config.toml
num_hidden_layers = 12
num_key_value_heads = 1
init_std_up = 0.051
init_std_down = 0.0104
optimizer = "soap_variant"
weight_decay = 0.049
max_grad_norm = 1.0
decay_shape = "linear"
batch_tokens = 32768
Each number is 500 + 40 x the weight over its row's rms, rounded and kept within 0 to 999. Layers, rows and columns count from 0. Numbers have three digits each. The size before them is the row's rms in percent of the matrix's.

# down: layer 7 MLP down (transposed), 576x96, rms 0.192, rows 177-236, columns 48-95
# up: layer 7 MLP up, 576x96, rms 0.196, rows 178-237, columns 48-95
down177 108:521465612449551465510523544530465520530449462442521518450566515422487484506521529465506587481554498514503500517560476525513505577536542538507465
up178 087:482453533486511462482594555446504542455558513466506553503493503460466546506589485495523517510541483474484434477380589471502520463480521484488517
down178 084:469538496509469546447503515574497488505526535609481485553482489519546481544502584546539567511457429534427461480536496501467493501527554485518534
up179 101:489493519502435490450476495581438514544553495521562452493521456480464518537435438570506472422524496544529580552455522469449503482511468512541500
down179 103:493471433509523531518524569448554494436461561457469497561495491531520528437510486499533529521569508578509481451458557465481530435509506545468530
up180 099:452552437562487450526551575494458525447517561436559488507524453454563449513472474517495560504485463537549499523497527499498478556512544482488456
down180 098:535433512520479522467440505461463528502458395497451476497524522495535500469516526431480505507483508481502482491565463461474492487486463506508574
up181 090:486462439507529448504573562463489513508439481617555446484570496509515479485492450436476489514516486501507548501565451482549536531467527512576509
down181 097:455509442469491513514482517459530525469467499537513476558577459493487482465506520454517549581552523368576460520528517477488474453458546469547539
up182 104:487532577458554425536464505543498489492522424566434518558476498548572499512497489518600497480490466499533527485493444447460529497484477523556506
down182 105:428439482458475576406508479479468527502471543523514535486548528463453530546475565521476492484502524554516484419515536480470546530530506517449430
up183 103:447476513499463492464438554433464503491532522489563509434417456529525420477477497486511461488513499539480559480446570463477536508592508569560532
down183 109:519482532588577537483521520552539482506438474555493481481526445535507556470478443453501441473504495479475452560487459548531491508491554440467447
up184 088:476468609507466521431485497542544508502520531452514477511566521542551479541454475542560524452519469572492480481445492545516563542460467556436492
down184 086:524555476485547454565479440515448499446529506444564476466595452562530491543535534418515541538441518471495547530509478500489554549539537478506460
up185 102:503568485482504534513452577523562552570513458526426484529535548507480474495527431484506498475448535489496573467521505506470480407518555431483449
down185 127:468447545492506514506516507518421540427463473514500488412478574437449454513488518484442538467574513433461489512479510500504413537506521507487546
up186 115:526532510455482495496425536483520493456436496533490551489599499495429545516521525483494489461496458557528549474486468547493567486529482532515513
down186 116:501444542540504491454484460526492532527597448503458468454476488502548532542525510533452482517510480504451455501579543517488516534490459431564457
up187 089:400478518514488472482469457522473490547496563524579548479508484538507448528521443442471463468512598507488507498476515547510469473418466436453515
down187 098:437573480512513554497491469490497458462489505514479463460492476466474471440537525567457503456480433447442497509406500494503481527508538528414416
up188 096:502507533469466520567542491584568518517465500483490542457493485451483491511533479487478516547529434471549568521455508516533549620522471482507486
down188 101:513497447473467531533444517496410546548573547515455489533496503548506509495434487523470547466490574500422489458491427432522458483452523489483477
up189 104:504586547494470481568591472507466440560525488465487465514462501465464519436466485473492537507509499513512430499564513477421509493495527501462452
down189 099:525465474638519487432487498523540446568448536529491544526492472468479474517527555505502504432493542496527478547466557498505509451527515482481478
up190 111:459506503524449427487567502491509615460456512451459510556496470460502480490592510479515474551564453493424469434540492506409529507529535477491467
down190 123:474488526525483514520494503548483424492502453529573469451431516483468524518433563551413475450473515560620497454510484464505532505483488528494532
up191 102:484557479521538494496563534477538508414544544527523467527530509586502473470490481516520472470367557542455498505533497517484491462469586521449488
down191 115:612487480468480473504531494556451492489448496447508476587510575462501517516492489555522495468484522496540466550442513563451490457544506425426514
up192 101:516472450540484432487532483469519434498516573573550546496565494423469480519556495436528531496537501523542457554470519398527535468514544479495450
down192 111:506439527462437447454488505492420451512515450448522457519471506442489529516458581493447491498464510535507508465588532505527560565498432549457484
up193 093:523449502496519472512481538499450553489533530483492498446468539534422510469562488438452481556528547479524540450541500546569546487509602511475442
down193 087:490510533589515482538512526496449506499516537460465507611538512535515424508534567588460489468530451479481499507527475597548526489500499547503523
up194 091:521469535420537493454467492581505535512505470463510472505519498482486522502502567468496514513539471444529502430464477422437533504501489578464612
down194 097:431483522474469502497521526445531497439503467497544592474508496548465495509479470485474525451484491536576521433508431554495442582548521550485496
up195 098:456494504429541491518507480558404539523481527442574372485480509469573577466538503476481545507521496479579544489516472485518507561547514466462537
down195 094:498563466470472492527502443473510505426465465355477565451464492516537485548534472538443481518496478472569473539474474452461489506493494480491602
up196 101:468466467535462528409535538510480449542585501503559483466513501488517502507509471543516488530522507548480504506519456558479427478482424463478418
down196 111:529507477495466510455477544535557466486510481534538496489498552413500500512503507459446594519632506581495479473490466456561482556540518464479549
up197 094:433508534466527445435510547449443496499474513481459532467494528496466527539525525456488522482499514495514508407531543484515437499499536426479544
down197 080:544531475447448490445536493538532476542597461540468457518485406455476419468490485446535495493528482486509500495546534510473511441439542511517515
up198 108:513503452522569472513519469570467521528556498495467460492530561513523573526467451556507433506516578503513586552526494497481502500502539494476464
down198 107:495559510530519559509504481521568553486464506564463527484480550510432408512407479507524486477447467497476511542383490500523493511496496573499499
up199 114:547531543431511519396474479537536580497502508509591495508450525549502534499520498434544513514508520499519496509465510499518471509511541485505493
down199 117:435501512480568480591563563482427533453430476505477455480527541440516525520460503547487569494527458519532446518546480538515485492455446511513556
up200 090:492486569502498515530565500515454544520519484517575553451472471582441489431522439539474427519407555511429505513519495572487482458520555506473431
down200 089:475528456424471443547453470459494467571536516500506444539490541462471545562479472472500487433482481541480464517482510497538517502441499558514485
up201 099:560455466559506491451563531588479426536471493492539490546486493480528529481528421594503555464485482570551517548502467485481446506539541459512446
down201 113:407544469469545472529492552478551493499515476454482482532468519452451440592546506497515550465595566537578481574485492501541528551490465445554478
up202 095:410556482511429551428554554447565456501480579529482457503497489561523514566482495565503432509479503488541486522508513530482500478494468483515490
down202 091:442432517493463426464534488525438467504547478510506545505525509462494476493530491477538494472464595517486458504511493483477528446492531519561480
up203 105:537518489492414450574498460520491524545562549512427472415500549574544484525446511502471523402497494504446545501564569534481533448520467500471538
down203 102:528527532498466464444524519499519488512456494588570529554472503534497450472610446504509512557492508447603565598493535478557459504499490531470448
up204 085:491503532538555460459493438517491527480460526472448415526474536485438527446469456515520534531481519436456495462455521525543451564539525537434465
down204 079:497502471494496478500496420516531434427528492449545550442555500528551535502542430497488457541487479494497463526492548510509539490473576460490503
up205 107:405502533467519563468503480529525478506465475428491535543482539535557502463471420494520428511520472510474605492509510502466480498463486466587546
down205 113:473479432511550510544503479519475477488534489534471461484436546571507474506513506523534414536504512552487439436494586484466509525477483528417496
up206 093:566484576455499480457456536481501499510469540506523454501470536505483493515438532564466497538540456518517459463514503503485427529473457539443534
down206 086:567508465486417492430476519460487524514526549524488498456468411469436464478468474430508489498435516464489467465553546442506583540459532531453503
up207 083:485474506510550470544489473437552528442521451508494438476433490472493506463498497566505477521517478511455494472438524404537519416413485521509454
down207 085:540542515559499524487501478488545556467475558468505513519476548510545555576507472533522531532516517507490402531533548493437494529553533563476518
up208 096:467484505550533454474459540510518577516459516548567496499471455504453446503491568495556540471478386536543504553514515492471457553510415506494450
down208 120:534485476454519498418421477494525506542558570529489461524536511445511486487453474468438539495587502507438462527470444478470548524498475483535484
up209 101:486436561494504479490463479417493476488544482489552483483478448541505507446517518499475483420467499540482531514523437570438510526448503503504573
down209 092:479500488500510505493522565454486507503521483494462463584496446551476463488526491477529507521517475519519442456465522462573546489530491456508417
up210 091:487501437518449457485511548510577420563484546523559470494493514452528518525556429487447473540463531526486478520535517543565531509484504556539595
down210 087:478493466541445457490452497495522449437525521466488440504520443548476506484540423502544507553531471479472509499513483467444465454405502525545507
up211 084:555504487610454505444466521496543522445544470421509505488438509470462487481488516475498491522464479494470524464516589548483430583501477412487476
down211 088:563513449443512497492559480485509447526513487462516473424538491558498541424500509497516511516479454505479414531554508531505449505468530486462520
up212 085:461560544535491481528492475514463556539480493564486449550509525498473528533548561503588463479481481515576534441527501593551529511580580551494516
down212 081:520488511422541480507525472509491454423449519409522538451501418445527433570516480523492546518525452471470428501487452496501547464505474470590506
up213 093:488595421515447479445494606498504582543449481509478461455549488498522495457519476505537570441573484493540516526507516488482519436480517495483516
down213 094:512504496486551550497479501494440479477490487444436499493470498539520470530491558484481535505516551510490521503436445511456437488505491462486474
up214 088:535384508451533477510432526513527546528475469436516469512453535476463492541502508407511555516516537431523541481538462485474478498484480488512462
down214 106:498489514508411517476458503472488518428466451523482545477558474540549500556547452485532441505518477577586522537519480606528471532549504532441568
up215 103:521508435496500501502520532477465515477483545502470519593541516519474588493454462503557523598530494537529567535554534473480444478474487469541496
down215 091:513536538526515477473540542578548542432537526444531500500498442463525558518474579520449467421527571494519435501450519514483510514535480513528466
up216 083:479539445518501498508482621564511511480545523542487491541514552485508490515521494500499521561502470464410486428497541550489525480487517491421486
down216 080:546517493456529484456437482505514535557529519486618541572514437507504493562539462495509532524505542460457467529494472491552499483537531492539419
up217 114:468516471428510509479562502476591543520412501495520491555568488507483506506491530482515446490477566476599488442488535486437500485469474495521503
down217 112:408545481487459541502510544470500485514491541537512508477489476509489554494454444513467480478534407534378478562506505496480517516477525464536518
up218 119:536553583529476459459514540460520499443479514464493480531554492485534529498501494468487521574520533452541569459493457524523505548575454471409498
down218 106:467453486477475515491490459437411571488534507482520500544446464550491527486530493475527469488488539504524542454508513509490505461465490499519525
up219 098:465485504497539420413542509474501506499524496514508451464525510511549477444478558490490468462495435372476449508499458479555506532521518522517478
down219 100:461470545503461496550476381518522466477468516460497462434511528514490518523623453509529480516491502506450510557575551466499566496504545507529523
up220 111:583513513495512516414463521525577476497548452572473523471529442507520576533545567536496482480505510558536522469532471543514596557488462419477510
down220 107:468433457478493462511519439500496552504475507530536521496523461449529562559509481512561487511532439488466531494514473543457487533563508471503450
up221 096:628524452454506526556488507519415528515575507468520485537490495465479525541570497523511456490520589466519430552496520528558523487531478522550519
down221 080:480457424527546521462541603529539490445458526547516501485471436530472478453518506524480541465498458512509521507460528427403472425537497485503506
up222 096:524435517518483495498529507555498529489548493518481449522416411509541486484518445493528479478497515585496499476536467424460518515497475586535475
down222 101:501529535494455557464526407371530460490496464464544532531494492513542453512517507464459487499423515513536468548526411519513464510561522598479454
up223 091:481476515504535520501490416471576540462476547511456530480470557569504481601473471569537489512453480507512470507459498505470499492464431501509467
down223 092:486531484509441523467478548450475514447495520540552521434543472523458548426489529467562544579530520508461476502535510522569520498574552470498457
up224 090:470510525476490506494541383455489549543438530510498545535497454417478489432462465529502481481453518491534448492475510436514480455506501546574513
down224 081:502490457445555538487485462449486484470497487447630478509523509522480482562512537457568455425419480483585440505459493439532531472523529479525461
up225 105:479478503591476460522533517542507532430453481517464415481588502491489506517533386471506470477442482536559531499517509441537496475465525510436499
down225 119:447474462500484490437480514507457590492486432474437445575504539527537447462532437547550526506537509495540441562570572570477478463494506507489450
up226 097:456461488488496533496481445549476583532483469498524431450464535509514551457512511480495468507575594555485488450537531508523463517448500441467504
down226 110:508518496498581500495523551453452549525494458533408559560510476559596419553464462524518507480410466501467526568498465485460517555484457471476486
up227 103:481482452569485440590592480530513559489516476517451461555476455471443529474498540501430512504478513458561468510546525521457487453548551469557526
down227 111:496455574503524521542475555501490566476536480483494506487483566498398420523516541542496554526480492550465488476545484515480507515495482521495572
up228 112:518565435549527511538416505519495489489535493433484424453508452577513561462540496506495478486571510449465436548468522550525503538547522548551556
down228 107:452548516578418491506522457470523481544441507454507484595461440521545539516512517520492514457467528506524526495505515516468530488453489425469561
up229 097:480445555504465539451527454492504502524460464485572511481500475493497611508491500487509523473517552569546420457558523448579496423514495466483505
down229 093:517570502460505472461543559531516472491497477523481443549460500448450421523468421594495494453458548460544512475546564505467516471482493532495585
up230 082:494509431489499493490570454499540476504468532535483373497509482495482509493493464429523523506484521480412462451448476507443489526546521425477523
down230 088:478522538470541492535451539466508507545555474482427505526542510430428503456510569505456438471511448467464457520553449526568448473469528480547457
up231 106:453534514498543458468512514475537447451506480450443483519569564461507576584508467527434558489520483553548434497497486475483533532543481423458464
down231 101:491494475558547517513506507582469530545520487402531459534472506417477485551469484515445474508552436516527508448498436521473494523479455520473423
up232 107:564538495532558514489488491498569497487567532485490486499427461495521472401590490464484474558506582469429499470441539488525560573558496499555560
down232 123:515490508535501499509539509440396509452518453572489515551524467527504530465525500513526479536489376531450509513476477493485510432421498528533450
up233 085:491529511511575482461500509505461510457525556512456460498470620463541462441499454478561511480450541426455506471531445542492539608517467559486475
down233 078:558488495575514543474521498490481488461578516543487514468490525457529470472442564545465433536415451565479497494485486538528465478500509462560547
up234 111:528506494554469456545474545525480504492532491506484449416448453566484511451493514531531507518548476542520525524551482539507571451443506491578491
down234 114:515559481477573543495485526540557540517507496457450583513460555443486465514489444504479560455469547509494529396456489481468582547510457543515521
up235 085:505523471484449546518486504503466533550558538551526475524432529490529513521471414460527572460467553484491489490416534450495498523488498499502519
down235 088:523503550478508452485474490418505489449516487447474495537498367490494547562615464508496556472508503500548535486487482418521542499482524449495492
up236 114:540522507514472509504567492525491503557455510485572492409469459529503539549558522537470465467513468507520434498473481501528517484495546448562506
down236 118:459499518542553482502534503451485560512568508450521465493500454467449449511492515459445480532478527508517516423556421459532574527464438439467499
up237 096:560485469431477474539599507486440560565444459510458456523514487477486516466576446505529532473479519495456519474512581523524369516494506539515537